Each number is 128 + 32 x the weight over its row's rms, rounded and kept within 0 to 255. Layers, rows and columns count from 0. Numbers have three digits each. The size before them is the row's rms in percent of the matrix's.

# v: layer 9 attention value, 384x192, rms 0.108, rows 366-383, columns 0-191
# o: layer 9 attention output (transposed), 384x192, rms 0.107, rows 366-383, columns 0-191
# up: layer 9 MLP up, 768x192, rms 0.132, rows 0-17, columns 0-191
# down: layer 9 MLP down (transposed), 768x192, rms 0.121, rows 0-17, columns 0-191
v366 080:121152152189140118134116128104103091108126084153140071101150051103129102137082125162170140128141166138086115134142133124070136118078114076119124168115080126179194127123113128128095139135194094132126180145117170137123087076122168140143092125156130144139064118068125089114117184111118121193161134100153113140164126091137153128198148211102120174137137138131088099116126128095159146133113099114138148139120153086071101131167156121105131115210120093141172099140090148196125209108154154101052132116153119072152054186158081168144128099097147135088190136107113148127101123167185144184
o366 081:172105145083148204034083119071128145202102103163154146143152151105156125153126109134151148087166122123147116089108194087151139124156135119104132106113128115147110156203086130107157174120104149138130088133160115175120178156128111125160121138127158126131207145235220171176152130148039095079133157159098136134124115091140118138087144076140085101116110080158135140137112096125123144108107134127117086135115131189150139117148177091156143141075135162123155112149144163132160112147146157126187153064081120159075142088076152129137134110146105088129098092109065119137107147170125193110
v367 101:148103115119121109131143160159113147150146103125120121176175141139165184194105141140177104119141104103138089147162136158167114137166118146091121103115141072067113140179125142111145126144124140155122153117152138125131116172177100116134241096087143180107134160128132124074117154181109133172108166130167145164060128171110137174138113172141051203125102127135095169091093129139104144152165167194161135114184097085117140148121077157108167109091133095137160231127056129127173132132118132173145143122136067172091116195101203096109113085094126107124155152138136121116146171066140137078
o367 100:131140158176164062121088127189134116156090156130157100145155095153070140118163136087158117111058133128123129103139165155114166134159129142168146158148130143125095085124071116149152096118145155108128137148127142066139114153109135163130148186219077139102126129078191133101162161202136075099114129124082099138114131153132137120106113098183152159139167127188150105200174151145165158122111162143128091159129157084161145104167109138163141129138171071165098073089115130149075133069079180157104066165151072190092144131058111173146125144082091127180105114160110116089138145082163095144
v368 078:136123105210124109141111116161145150153101140107156195123133100143124158105124120115100109202140097099157088157098154093147124173152160158170131109066115117110176118103148130112107077166143143122129071113120128132109098146171136142114145123160114134108189115118150151139144105168109128108098078141113121155130180097137104131090146135110122124135114104112207150141125164144135137156140137144170160057158154119109155205106088163119115135203096103103052140160060168121130215119072179089101201164135106077051086090094084107074090136170122142132173139168130124110141189079118066080
o368 078:110140176176162109129143116187158119158076100143143179122174119128082158185194160161120113104103129140073181121107110145132166149135139104086060179118050151120116173172096107096126161130153114106107162147094118145087132125078142122150186141152123180131128108170085093152069126126158138178117134150099182141124160116153168135125090146143127191137165064115105108106192085150139152094149111185110175169170076130145145060172119137116196123089167169157148072059160138097093084162126140165137152192113097096082123074111129151156138118111170148112135145114182136132141121119115093092
v369 089:150123112095103148119105100141128112127110148121131144174156182175139094097116135143079132127097128108116124124107089115152098138227130095100162034133153150092097154207170107139152140118126149156112148133115113119124119082124142171103107105160101120130172129114154120142140093120137118047169101127155118061146132101148108155069106044115052101137088122149163079154097145159116144139114089086088097136134118119133145148122139087104115198130076159105175151059158066083136094132129163128157111133120176125147145079103164103136112167070105160161110108132082124119176186145050141023
o369 094:121170193084056093125127126096138071069186148113131135076128165153133126099139130176133110177110127127113152170103055149106107171150146161090175105134128158108160134095115163081071136146171023141060131110090105038147116097101115140098087124109083081164124068110154103158111135185186129120135116180157128153152144129119084131151065093094141115111099086131129110117175181161174140109175118144118173129140142081115104148144077154089162106127139098166101119126134121163103151079150052136100149151161158083170130136178094152142140117117169118069124146164119113133120142163125095108
v370 098:116095126115116145118135159149118179141136108121114141179130157140133189156158133117155098108125075107151103134149150153144141169164146220146120105127156077071139097119160146123144121191124115156110119096181109107106115182143000091144202145069121162125141144144125129098165167194118124161110157146157122177041118109103149167142094119152104177150171125136158188144117144134128138155153225190128141132151125112166185105105082137144163105074127127152051156135141187117142103112094059134155115114116075180156129134097150148135107075120116096158095149145139095129129110070100145116
o370 098:115121115146146084183160169218104144131081135126158084110145116156100122127179151102154145116123120163135156114175131126126160108133083127158101188148138091172102087133122073170162065129141166092123139175153176100139136143106139149144161148204124176103091138052097145044112151131181119126124129056117116127110114175074127101138113182197144158157144150170093107162129124126137167152109168146177091164119099126161152144112138180131140130175128089131121088085100122152069144086092176162118028179145092220104171155110119133149103135126116111156123129134112140123136150058145098136
v371 094:123127128183133109122140177134113165154180076128096075100116116102132178202134118116207129139151123136109136172158164153141164103067093114100111182085119067121142110129107143130110123091107141077155136107120162123132153218192099079122176130107128136132100130135131134078122158150130140168105184148101136180096143149091164092147142223149138194106123143126086155129148119092166122119136183162164155131164124137112128141152126130096155087098172129136128113124041207193145098169127140135123118147144065164097089213145156174127144089152136086104127131104140119138117111103205114184
o371 098:149111073156191136099068171135120140186064129177130111161102092110107135146146095091130152080103124109121119090119211126141162087118142145191113142139114112143106119148113130161196079126092225120180143154153169200127128162139139131157153177171124187119109173129175150137163151109082099132144155087089128092117146102149189063105163116154131174133158159156111148161135101084060098143071128097128070144104121163124122122125170108184104134124171116122133139129144153116124125141096190116128102105121093200079129137059165132106134162128092150187135112142147165116125079054120132154
v372 081:112108145105100108139116130132162129144064206107143136165096177112107151112146176113116095156110110124138150095130126129120118113137178088146110171123162147098051148206096125107179149127054126142145121118115106130108175134115122146130179121084131121109166194179112134084112026104161137119114067136111127116179142173147070105116109095139125056137146117137142174072117147135086133118135112148166084121094099146194196156121098133146117133079083141089105169102143089059151105140121119133250091128119137128111184070119128065082153141132110142153109130097132128154140153085080096093
o372 087:051119109208126085202176042187141127088158174054136085097122109146146144130084139094135101141072148116113108136126102150146104087109134139131068130132104169097158096053143126150115087124147077119131150108123098069159085094113144122054129080129091065146075068076084097107115108133168147166090101121138094155103152120131164147118145155118176127124155189081176085108135142152175129114151083119110152056167162112103110114102111131075082126133107118140128142133142096114090099100110092109117090147161140089174102167175080129098144115127138153116129144157140094070147122117121075144
v373 103:133098165089144074156146109163129130124110205096143152166067118115075106103119181111160138122149123112121142125163160124136165091120123117154107164159152136105090102090094142135174125134101091142116072129107096125119193099054123116103166141081162115101137212113121171121121095122097132156096096106067101138137128159167116140128145175109124037197180106096128194017122158133190141125157101151150132129119104167158136137114092161152140117112102137112099134157185143026154094151124112117144162114105111198102131088103108073109136099153126145138088155147179111097142132107148123210
o373 106:079114104191160117173148071207182174118112156070154087132105099093178126161069138060127140126106148130136097104135153101125149077164120089165074135135113162107144092062127099154148148125123141137184125137132073144158093129128145138098173096116125135130102126132066130105125056119136155149090072105149136154093153132123142168119150135176188111174205236077114133119058105120117156112099104137098141082112183120149138127099091146098127122102068100124117192154107111148133154126130127106130103175174132081105086123146087100124182135188119137168175132129177104085152126091128109110
v374 091:136139112122118145145125102133167126152105175101130182090087155150105121077150113106101102180131119128128143139101121072111116098100172069145132156091125149131095155125109131092169149096113171097150125133084113128110169110150189142137079121164133063122140141163140134148095058086170148079127068146073105081195182136161055078080149072140204027093127093130166140145144111145120115129085103121173128107110130169155123163159146137131095158157122115071135031140131083130127112148138169122215151121115142094098191073145110082092140181173120153138114103125126140121149146133107072130
o374 097:083126106167087135169150086125141122089163136083086159094141122109133145125110131161087108131098158090100116170096095149141072132079170141111084097133106172089170162105166158123098147116113090136121142119099107166132090097135135097101133091102139097161116083131062093167123095078116165200093106134158149125118140099149203116135145143053121153113147121057138124086152114138092082105153062084096184061166136094090096115109126096123118111117155193156131184104171105081146095184152083116124196115143180044188078149169130117069141138128153167084140171124171133138128093129119132122
v375 093:120078153097130150168158143111131122140123204122125126158082171111077158127149161147158131179121117160136147110149117134059151135103122078115093253101133116145075114127054136101166142119099092104148084091103165110122190135110132101127156130063113138134105182134138154073099079116106133179131077187105101129149134161173105072126166129156164072161132139147129145053112184134091108118142131162190100145118101162189158145153108130174140092085149113080074155140115121134134124125103133103208069117112109183156148140121088122121145119162105095167122145094167107155137118105128060183
o375 095:060096069223172104194138087151145158138119157082145071111132103087152141133072124079095136135102125084128078118146136124130105054099132140125032116135101128147141078082180114178137089131091132123172157161138091141123100129109121129059146129155128086160104103096053117109121094119131145171103146084153104139108173084107179117155167138130149105092179225123168096143084105104120128126135076097120093066155132144101109121074159118106079178096097155153131137125144124121122090131106149125145095138167142109155105161122112090050144102138108179149147126114138117071157134090152106164
v376 090:102105140069104122153118089151153113128079226092160195167126139145107134112147170125083103137119097107140128098135118129131140146136167110159133112154175132088062129168126157112188107163081121178102097127135083151116136120132119136145197108116153128120188182153116147110128046095113132124149067102143124140122113173139080164125115088129112071147179133120186192109109149134091127144149123148138123103124116134184177143087064160162131136109097114112090188149145103028154120111123116128221114143107145109098176059079091059111119131126106161168135116139168113102151144100078076088
o376 095:059142141187098060224184051222149149058130173057148102130133135147122142114105149100151103163095149153136137128141079146136109102130130138128109167151120160108153112052150098137105114144184072106124158130112099047133121104087150117070150089115105072118096090076049109108089088144204137150084086141133115153110147145120137169130115170133159102155151151100165098100130136173197163110131129140136162089175144094135144089117083168068108125129098128133135110116109104108120113098123106147133122174153133089152106125157054109118147119131138141115139143146155096097141162148121076149
v377 082:123126140193167117110160152096122145137170051162099047103117111106139137181134139107161150132158188175131124160127136134102169078051117140141117165085101113191154095075114142112065122116159153080179143125123131088128123159146130091081092136141122138127084097115138119131106183144156132173106168138094115173157135111134155071160155194162156167116121143109066080131156115105155117122115139104123109149134145150117113132179188137095162090126145129144082106105096187202115152153115150084079119126127139134137077196172133166140149103149138090093123153108138113169110123156233141224
o377 088:174058064124211214038079193087106134220105071204137121139118101095147134152124076115098134082145109091137138108134214106143147103115116106145101131116135101169130127184114126134178132115077194135169105135157133215111130133146141132184141148113136158134144158187152159143163136094076117131152168086109133094106134107135147102122167116136117153103116167123111164169116089071051094156105115101103112137095131195122105141125160096166122129122142145142137147148153167118150120147111172105127147104094120171093119119086183139101112152145106145136163094122102178129120096105125164143
v378 111:124125115116125128117172127169126155163178066109105114085135133134173190182147120121144071123166068130125100152151151146172116137111145175158119082089101067088132154111118167137106115162112184123144143098159153115116108200209100097159220115116124140116132140167134135116125143163156139150096175113143158161089167152093129138120142187181105195081125166115107193181120083117112115148167204188134150096168123123130129138162098167105166109110174113121090174142090205149170126129108128182123146149116058147096115161115191121121113123167145059139143141128158115099138127070161090097
o378 112:145130095187171063142076180191120122127041143172126141172144086139030152137188127098140141111094122125106141129147173142158141151100132126172135181181156134145107127127107094158181084104138192095126159163140165157122151134146153128178165153181139175092104143089114153105117133100143106113119137117056132105107126173125185077123137171137135187148138087153113142182167129132106109149080177111167142154146134088141115086136142135175132113165185110134132104084106134086109094120088181147124130142134059173064157130077143153126079164106073161178119124166158157116111115060138100144
v379 088:125102145176134161096142162105106157117164042140110069150137111105193118168127095113139160104165184171116143130127143171155126071082103134113107110108114131198177108116162145122099140117140136107132186125126118153117152125053071112131094142090143153135107105163100115090132199135143123161104161135130131142086091141100167121163109165149094186131122198114066154130116101087186143116153119120044133164121138148107128059139186079108151087146137141151119120090186171177137139140133089094124090131117168158177113185213159185142152097132132096081117138088130137172124091158178190162
o379 090:192071054097170186058139194076083129141133063202112121145056134134142093150160101123151160158157104148157135125147191100124155128119107137145158152115174073151110127128117119156135123105120172147131108131173143163154135130194172150166112115108137164131128150156180176136170134086100106093187164085116108100136125136139112091113168111162113119097071138133111157169128127093075106172075170111150094124073145175130105211128183119114105122143133088116142136175090129160099165085111132090106084062108121192070112131108136149142137163143116101162138108168097130154084141103136178171
v380 086:142155095110101120108157112146136131166175103111108149115150126154157157128162110105062098180120099117108109119088115114127114162201121175197153032081144149151182165118164133098081103146164176132092099107122121120096077150193076163105110110178086133144196107135166134185168123132164128081133134098154149095138189080090134125084099062115110114073153152113210119201130121112125149123131150104104100084140170143116129170151172133105119177161113129119059119120123168122116154088086160130076135118120136082048112060136184136099093137145141143132134103133086127112140168119091103094
o380 087:156148192132116097121130205123142102103100101181143194105154166149086124110182115187112119131135103156094216176119062177153116165120137119072132134141143134143140170125114124080131146131139101105108182136107141144139127085115143119171139119131123154155113122118068125152063127114178162134139126195075171150140131177094101070155100175125106179115043058128083124135179137170118104162162119165117195182139054096124096116159100145094176099149195157131138106079137142091152098108105123142146153195110134136121149093146140178159141129147161128082084126131156148180109140111128103081
v381 105:105093135183143096134137156143124163142144108144114113121118136102141138145114131146166124167175113169149168145137193144134164064033149137167092203081130091127108115102096167084132110115125143099154128126133142156092179174094103113146147119119178123111116151182115163032122141122160118164085080142064129185116167203123118080112156202134145101135127130127088190117139156091139128115116159164186139121134136156139157183142146183138170055101135156129064109124086141164125136151108128115191112118098063131066125134170121158128141099185121097121122141116183121156111119101176079202
o381 105:122060040200178140174161121174142184178118103112117098162096114095115166137147095077113121117085162103135119112144170137133155080096124144136027163144114146141112127119139106191157090103082221110209154117135111199117107131158161108133164142117100148132093150125079139168131118080100112163112138090110106115105146111135227085122174142172133161128181177110138130149134078109088079154096112074087093093132136146135100126109165105147078140145156105131140146122152142105130113166107162099135112132121124178090085145087140118070159165127115154166161107122163152102106072093145146152
v382 094:136134109113136118100141100117104107107114096141130147162186081145140089113106098147104129063129118079084090119116125144163107152211113174147161036163147146124216146136166095195134136133170112152076183122162143158123068090107103165147111140133122146136137084087109119176140175146108129100149163103188161096081126103075171153145110092075074175164156140087137126127097131116159153133153110112072158152134141076083105064102140108093123162157099133144200174092165126119116162110150133160031161127125137124147107138124129140160113148068114152111170105154069164097148160134092188104
o382 096:178165219039087129067113159099119094119107118162145152131120168140127104127162166154208163134167101178137149128116106108124164167204111095117215133110143117106090170152084145075114157138164101149068085143136144096138165143147115146164117125132142145097171146139188162124139135159133110063158136166132115141156096155141032162111098102157124083143089060167098161120127153159163158120121174200167141161093124103175160164174108146121189127141118103124126099151085141142128169091135131155135124140127097148103165103126122156207133121147144079123075136143117101168103162146126127093
v383 099:141184071178141084118078111130118128114089123157127156068134121150123083095123070141161109107159104127109146098131144097121120139106155122126134090150091094131247114075143116121170124171200135139122187173156115126111088150122155070142088116174113084125107039114116144195142149127139164076152165110129122147107178111091159108159101178100147138123115100154132155187130106107167115126077149141182206130140167091098079126109108159140101142135148129131131068158100144166102137108159122210111174130148096097081187128090132140136093146196139162135205117178111152138103108158147137121
o383 106:143149179081070157124155151144135142178151117124121159136167151132113153112171154173117143085140156109110111154073135129155160134144143127137149121138159129121108175196108161134097160147105193081104128089132157214106170154159099122205133161152154184093180207176169120169108131131078102109112141140142187073135093134129141138130171117103096162153184045114110155098134104098103115154117176137095155168120084133140156095116179084204164107147157135091173079097120158099167153229165153137091192088123117151137132120105142125131105129097143093108117154073123158183137126120125158107
up0 112:148153131070127133071103212130126115114135115159112122154138166099176103152133132172160091153089161112135022082174086096102132135119175076078151127150149152086116113105121121083137136085112146113117113088159119158153059154151101133094141163161057152124147166113155085121061121108148141132098097138143095178108118077099107153130097174125142133173141128137107158114114059114135147125125158128099115168138114101182132153182122098140186106085149140114083080059145126143140122197111188186137074094121104127141134099122208087172124076127104110140127153051139109158158132089087121075
down0 107:143159160099138152149136180130212110142185137165136084095142124075115137136165180159176102181128131119084155109144103111094106139163176074120151192073125097109124135115115132095165170129073109084087160103083139094113080116117127132103134147117114148157086155089089118126095084149178125167129089139150086147113074075103139113048114073075187168124153105206112150105178119132123096119117079121130131162151133103134115216155104131089149167102138139115083137115097138124119176163108127149190158116159053073079187139134133137160114147115103194121166147164185130138137125109103108141
up1 097:107189105127172122119101122160108101112067084194106089085206073054102146120143109079177107130086182155137106106137113125150077088187057093102129117150129078109113133197126109162113197144109103135187133099141079087140134157116143168123204118147134118102151126153116100113111162133106150034142178112099129118152174177155180176125162142139149099072108128096149112145067166153110146178152118085100134126134099122146129147072097133082116143180139150113106117135069152159123080138138120152125154102120141130123147125169136147131178128150122151068069148173057118141149137138165151131
down1 099:104115149123170131182141159143129175171093119135202138174103073166145137104106112191139130098077150140071135097128189058114130127110109181188089112149104199132151109098103148124173167151136131139142144131100141186138099126106135127096062114130153103114139142080137171192103153092094115172130107109131100119153101117169139199159065165117134114100046157169116190099128140095142154130071124095105137139110100112123104141101138068107134107151156122167101126134182125064124089103124143121131130122181101164125142128157064078156107174077076097123204073105099105130148056132106102139
up2 104:121123059103140143141135101180136073123152172134123121177138152147100172123171158113100112117117139149159054153139117147077183079107153169124182058151148142173137164178124106073143129121100130181175070101145125132140115111109144071082136171093134093072138155116096083171071102135118159094144133092172163123113166082132133096116072168078108123150109146151082093137137116112201153130140133157023111100184093133165138145123140112197168171107086135127171103073106081117197183146127151204132114113135135126131146135139129133112078075109160097147101134128152152144153166146116163136
down2 105:170135124149153116117120122128132164153123118142099166201090190081148154121149124166107136111098115102156128135099155122125152116143162087119141121161155177138139175147151130125146127143095139083157153151161083105152118104114121159121089150076151126138114190149081067141149121125205128184132123084097138083044215130104147164143110193068134120169126200142132131081154140157143115127134161130139144161154114084172189110128142131108166139126145137098164085157140182166081176113059137111198149168182076150140174121126157175140117092117109094125152056125128184100186169131162064177
up3 094:127135094104146162143104173130065157115144172132140144145157114099113072093182100121105122086130194141137111163130147112053144149136115125108130098119125122077123122174106128126121136085158113155109105135091104103139135137142103149131088172090138112143119111131143093068095168167013157087121120132144170142136140142057180126118145106121083140128146159162194143045169053102110143121163131118053164119098077103155115139103116171144115111120116120132131142026131108115087077143186141155116087112100111098114087155110149090101157110078042139141141089055107121194114116128143191118
down3 098:131120147141131106147164119078165132156132115063151103141074134140138151075058103114175141150131178124110150129155090147166068103124142124080138119159169156126153134114132203098158106136161094111110068193100099189083135123095080181149173173148132120101134166115175172177135137140152160104149099179167137146120151104105096143172134122139079180097119120109062112105135038206078178162109100122145090162182114081122144146142140138091065112113131169155091119094121117117175148112100150182080154109176190124132125147103120075169177133157117100117155119159083130087184117130115147162
up4 101:105084079140135143190110137122136131084100153121129178177127147086148148091126133127122123137151187144155121106183166140132148169110093127100119105143143157067141077109175159158108170146125144116099099096052145162048134157102082139120125156132147067120153167113112115107136146081157131135124105124106138123096146165095160152091111116145076097105099133180144171130155115112172171162127070111079078162115063126164157151089139127151127136163065206170098106104140063174131121105108146154109098094172103031158098070163120168162146121103084076115104092167100112175157134168203149121
down4 100:142132118141161116157152080055190117145137127125171142168115142088131123110119108161104151134159170071107137170093114103122103142164119115106055160141130116086158114134181115131146131147116182176074097101130141139123126069108114103138115132134130144116152162112129255103127105164183148092151134167172135116080165091153141117101085100134177099128073130157136074214110146109125138109086091173115104148140084185136164138132135149126123105134144123166071137088129115212123135112096117113068070101114140050092081215109119090113113153117088134141128113102081150144071159114182122150
up5 088:059175150158071122114108136116106158112126093095035137118146115115186152160133189181084115162128107138139142142143179115120174126152137147153150069083103123133073066145077107117071164116132142116126052138172122102153190107111061185097124155079072130088144164145108109116146128153135113100162197132157134169157077081128119163140121121213112092122183173106135149111161065118133102207158109100099125112091119172113170123153079098181180125142093126119138135134143126170148146172163112127154114090122147093132125136128142158115188145142168125137137162062135093159130186115130118134
down5 093:109101173196137085137083126127107151115106158165145082173140158080147159114110193123119107156064126035145124163119120148174104132069129127153089146140104092160095165122109135145122137156105121114140081201165159184176126097162131184106157103102136089151105076130073155095157136138172094149179112186171070080124132113107159138140100175090145112172127140083134120114079179121106145103106125127154176122103142120084170133083118111115112135182148086178122170096106137114142124064174125165090165121127136095214091125091101115191085092180126191087104139137114106126089118157106126143
up6 101:138114042107214158145121121115128068130132160120182147155122091099111108050133080132130100150116116114148136106134155118118080121212111065132161070186076131112148145158149128112149168121178108168104124079102095161095126119111147137105145092162099116084129139119146174153145128106087145106145095091135111114088159077121168140144095167143136099130056117143201100137118083141119135160134116155112149082170116169122150030161099131164089138145113135070140169100108059073110197153121173170130089121099175125166085085182152110132163142122143132126112123131082087142104175164099102155
down6 100:101146157085113076116102145047139148148104117154071134098135106152096090113138137160125153114132166116157109163124147208119126149106130128169118128105068086133189067160124104127062135113092138115172176209220175088191120116134128137121139146118185134154137082127120093096087119140146129097080112188136140169127126080092088153082211170116138131133190142115069169108098151138137116141128143139170080129122136110133199164066150174086147062078063130112131133146129153139123135113189148118123066135099082119120138116087152184111111119136136125130146161149148120110174143083154130094
up7 098:090097100116160136122100112145108082112116180161161099132103088072190131126121094123096126136112180140138104176151123178091086089102103135101131105142146097118108137082092161158076128154076155122183042141094113112152149113184139195123139158153148075122123191148170106146119152182142114126103099135074087216060109159154120128138158074159077141095085108114086137144142081138147114166184087091138146113161113133135177125174117128149149152148174211140164121076103124105197077091140117106136102114136130105181099142113226139124159108096115120156109137132106115119129113137197148103
down7 097:034130255132115122120099135099107083118037182086083104097113126099148107113116148081140158137112148073174150144124186090112127153137090110115031170104071132191075118116116140112171141142121146153158157123117154086118134103146101157144146129154162116188101107150111136117125101120048135154128123093147126103145135124136091131056114120142161137186124163091104127130106147161167147122135121155044123119081102131135130111122116124105121163095091081166164155119087163118133146146130143109125133182149092125145139150117053164104134092151170124084165181121140072122160099135083173101
up8 094:110137114126132157163109133146113119132090143133057144130185091114103114136129134094131112141077057116100153165167124069109168131110135142117162121090147117092142148108080146169034109124095112152119077126042172159158127112124136114164117078200146151157126133134110133102128099099140160108113127168164160159158103142093064102189092173205070175112084121157163056108104126112121106199162176123162147096081129157126203165155105087157158142133117120112109090114127101142086205093120099166158098160156178157159124105148139075086128062149168119098155134117121129182113173128132115142
down8 095:138176129062166103119121161083104082157113155152141173111120145179139093163069165093074095118119158087156090115097159107129099111084088081136161157149111096145148061170154116051094124173133106100119066113133103089145173139117135111054143097138157205114122169139104118129125129155102148053107111116104157100148104134124106151153192103176094151121098176123116105161120183080100121126163127111085086169132068155127131141078116176157109123106103102111078120174162185156157119093149061134146147075106135089080148069086114098146156103077074124141155118163105141137101122123136092074
up9 102:089138082148149130146141157138124138123129122156131186131113113101151117123093149125114067143113173110139109113127121137147131139174094119148134118068130145160089079121074171149122170147179148161133181158126099144128074172158054186102081100167093110113129128119113144134129138164127134132110101160202155157137148068083158104111050135187127080112148124174149089064153115088077088160129107123133129137182129137142174165117113069180128170121118125036170073089139079082160113121169148144190155110139199087112163151120102067154172154131153101162139136092089173179182098119135087153
down9 100:170118084111137144063170122147180150140134075129138146138104109158167136130144140110154124124088098103103104085140168119175141148053183146115113167124153135113147177138139181115061073131208157125089158133138124115130119122093154071144114139103104132140110114147139146175103135144132057200130132080135059118099166145123104136190114146098116178136148078196167086142127133151126034122142068198120102113160129100197136147109136150129127149145130097155189063083111148124135106126188096143093064130128135087074094092112151097162153117116120040095163157146121123125119146101084147111
up10 104:077116131123122147125103180146104126104117185113129121152189127146131130127127092146135076128105089183149145160148184084124114171099154119141143078150171109114157099195076163139106181090133154134131091140136175101063070140100058139062130149120132139065119103150105111120117174108143123102068131166100140144194157171121182154029137104130163158118141150100130121056152119085130166102126122062119098177181072173142150149144096079123156159107175148144121092170125121138163109130076136119138116111139122097144092171171180149111138165148107162132157169049145097123184173154155161123
down10 101:160160085128200167098069110156168163154093133148083115168079172188105125111140118148140098095111102152126166145122109108109128127134125095140176119155123151120143130087095084175197123128131133119086123135103152109107200140060170073110122146144184174128129109155115150134211166076135165147122172126094157085125139109182146127153153115125134073156120140115124181156098143084142065129101138121133156135127127115035082131103176124120153075102079140103090166158170168105098135130095072110068120198141074112155114126084097113135076172135075063151105141138153094091166140105108083139
up11 099:147162107153109145085131223150073100110129164127087140150151155122070091147105049120112145077039172129208156122096091129150134078117150132109157103114149119142141060125134165092163132064124157117102084061095154157123122109143132131121128171140145136123090090168125116080129120106099164121124146134143149137185177160139186116119087181106099108122116192107113090100123112087171115111130139138078148118170126125125105069086141122123195168152072139092157175148134148144139156074163190133123115181144134126145128155086206159112146101108203115067091114119109102148175128154143155115
down11 099:139145155179131102090122121103106133180139112136129167120162196123179110124085083160111107086033189104117076188106108168127145141116150158090131157160154165132118120136159173140190098100158154115144135103184102126136197203143176180158123132106135140135082163109136156043122075121160159143166129124125101153108089159144163167041080113141122164168173124141106130150146147090126139108128126160158159131146133123116126088052177133113177113107148167149165140172166099163121063123113148089109148144132080154080098157159121104139094153158059207097106132167129097127125113150110141149
up12 105:121111099178102107089133129080068148131103123110103147087182085062085127123097114135142129085094122170132103139137097074115134107213095099140154125105111153081104187166083142137068062097083113166140064075112124158117096096114182142099135133113136094079166127131133128067101155156098139120085097115121147089173117069127158116163119114102100105096136136126153142027143152121132152124148126098125113162218119122097118111114076078127103092152121174105110123143210119036123122167088107191117101085137183148139081124181122183128096110108134135114081135126099118142093116150130131110
down12 106:144163095124123130136121140111136146139095136119146109070141138127136141126092107151141136130145173088109171162126131072077054136182153115132130146108134145162135142156117084123072172130125171182115151094161159132096152174126116146104062136077050127135146096136103098117125067155141100154149111172127129156125138140090153164129058069100142139098118055091139177137115156142104141084118172168154188138121074161150187133115136224064137102160132185196096076191101133133112136103155092159085199164113130088112100168175153139147068126126110100152174104135118114121042140118140172131
up13 088:109138101114074067136129128184076116111125146128154183170110134133096164105095151126129091083181137161206135146089063129111189117140097096114134155114106117097133122174098131160159139102152140172156127081055166167151107135045132148128120137119100094128141183134107164138134105100060113079158170169124098126179113191151189145168164159128126073131113113162154101068144132069075162117178075095075068082165105129081129138165133103117114110199088180093091154092110133138151135150094151129106109122153168089127124099115143145062170113097114087099136151102109160133161175140111119127
down13 091:109123164147164152079188163131097182142171084147075156135128181131149099093096083140139118135149192129178167147126104101087112149074135111164085118124117118120136166110158162133180100118121167183151112100142176094174149098092108156097104103130059161190105124163066128159195113123075144101142167155108069152115176171121125196091160119124125085078138120131154128141147107072136213077104114116128084115126127106189157147180132176120110088107158157169092118083153088154164121090175067103149134124125114104121147170128139142112102109161128120078093057105125139124080147152166171155
up14 102:109130107101165170036130138108094147122115141160110112152162083130103152145090025102048094138026177159150111142124082100060107121135139092055160119161159141124152117104114181113076148150082143154136134102132120132132114112066078136122142142143128175061118179146109159145163119108074119122146118124128133105090150123046119146064123108116145137118126111142171178114137096175110123113166122095124131139106131126077139090136091110101132113201123119076183090084173114137136139165155125148167127137152162114111112146143106124077162139144138149129055099111083116175197115116081139069
down14 100:154078092095169161110178107140125138143155114133148125113126147153135211093142110109094102113080181167096118108176146110147120160106100106167136163093168138124182123191072146137096102096123144112093134104144170163142089189193126103085144118163117121112123113088136154180059043112121122139112120142143145101149145114155112077144104116082130129146108133134150111101137164040129157097092085133091099129074097143069123119164102173072113136104098164153064166116170072179127194163105092104179132099142161125103184100126188132110186172125149107180146133133094098066096119090094126142
up15 107:130176115106174121106148139140131087102111114151087104109171095117081181100097163101114111100119175127122098135190124107150125090134102138113130078129132135109142124173163148157125178055076150190114121096137067125041163153093142168077156168141094169102188119125158116054072167154165182120119137143110148137124125098123126098172112109153125133139140184105127121070119050101105177162134114141146107124179079163126197121155147181133095126112197130122160100100143128109147102140136117137161065112183182132111146112170165210057113139110116083194109079124142145143128178127129138149
down15 106:111132110120129077144116114085126118087086150170147184121137108108169070195152157068114196140094146146140110119056126092132140098108085143059131144094106123147130101114120122121085109089027151112193155135082086075147140092176085162122118116100168136171150134128113165106027125140147113105150157199118173116120182147041094137149141191099160098099061125102146146095125136169179125163140077129114099122143106152151113172075099138134109136164109108140088109136112138134084158105131103120152125116152110090122174118096132065119155156159111097166160159121119073127135153196120129115
up16 100:144151122148150111118089146108154080122119161141119115103171148092125131057104135121113078105119202136156113155133117135144150057185078098150135107138182075130131126112156112118117144111136134148140135143096154137058125127128145144149110129121129116116149204181130106108154137089151145137163129205168107158121140187058141125122189082160146139128163131113105165152110144137143095169131154099104131143123152081123145128096100109110134161092063106054173065115137127139153142142167119143115095060211133022057146128123185082153184130096144105102170093097055093148192177122162115137
down16 096:118196184140042035185106101077139136135087195075136133119099129127192123096150158105128152140222169111115112157178118136077106114087112157147129099115108100152116133124139118106133106133157107071081122102135174131108095089147123109142101151137146127177082082109130112099144147160133130144119165125084141056175161075120050104134142058146102139087092179066113104190130139072133123135118174155118111084194108106129165109147146124072114107087100144140157100136163163097174110147137141103148145103130134129159155137089134072125088124132164095090114163099114149091177119146123171153
up17 086:095141079096122149124116164132051130100141144177140163139167117154155189182098137131155123064107153178140095104134149145141120097124093183110149106106092147091116163176130117077085166153145135131180137136106126082118074117056099146101108159146115147169122068154090150097135137089104143119157152122176124125175136156062160060103119157145161145133160104132166126143127141135088110159145179112076084140109129159188156098143121106192166191148092108112141128139185111177136124126095079085167067125146156044147129141101121146095178184104133077155115176093126133218167078141125115120
down17 092:167151141101145129138083169102152111133113178144147107144156151184155126136194120161134162119128123113118037125131077152185122166098170124132157154103166180197139188057136172169099122179153109068109127164101173139182156110127093171169118159026137097138091133139134110105125102162161093165160162134134124121104152110102107080121119135149111184139133129115071121118094099124190156137091167124184085133096110148186145162132164105145113141184216107128157107087185141217082105147143105112121133164150125130102116131089086107110135156171130118162139141126134180143155117131088164091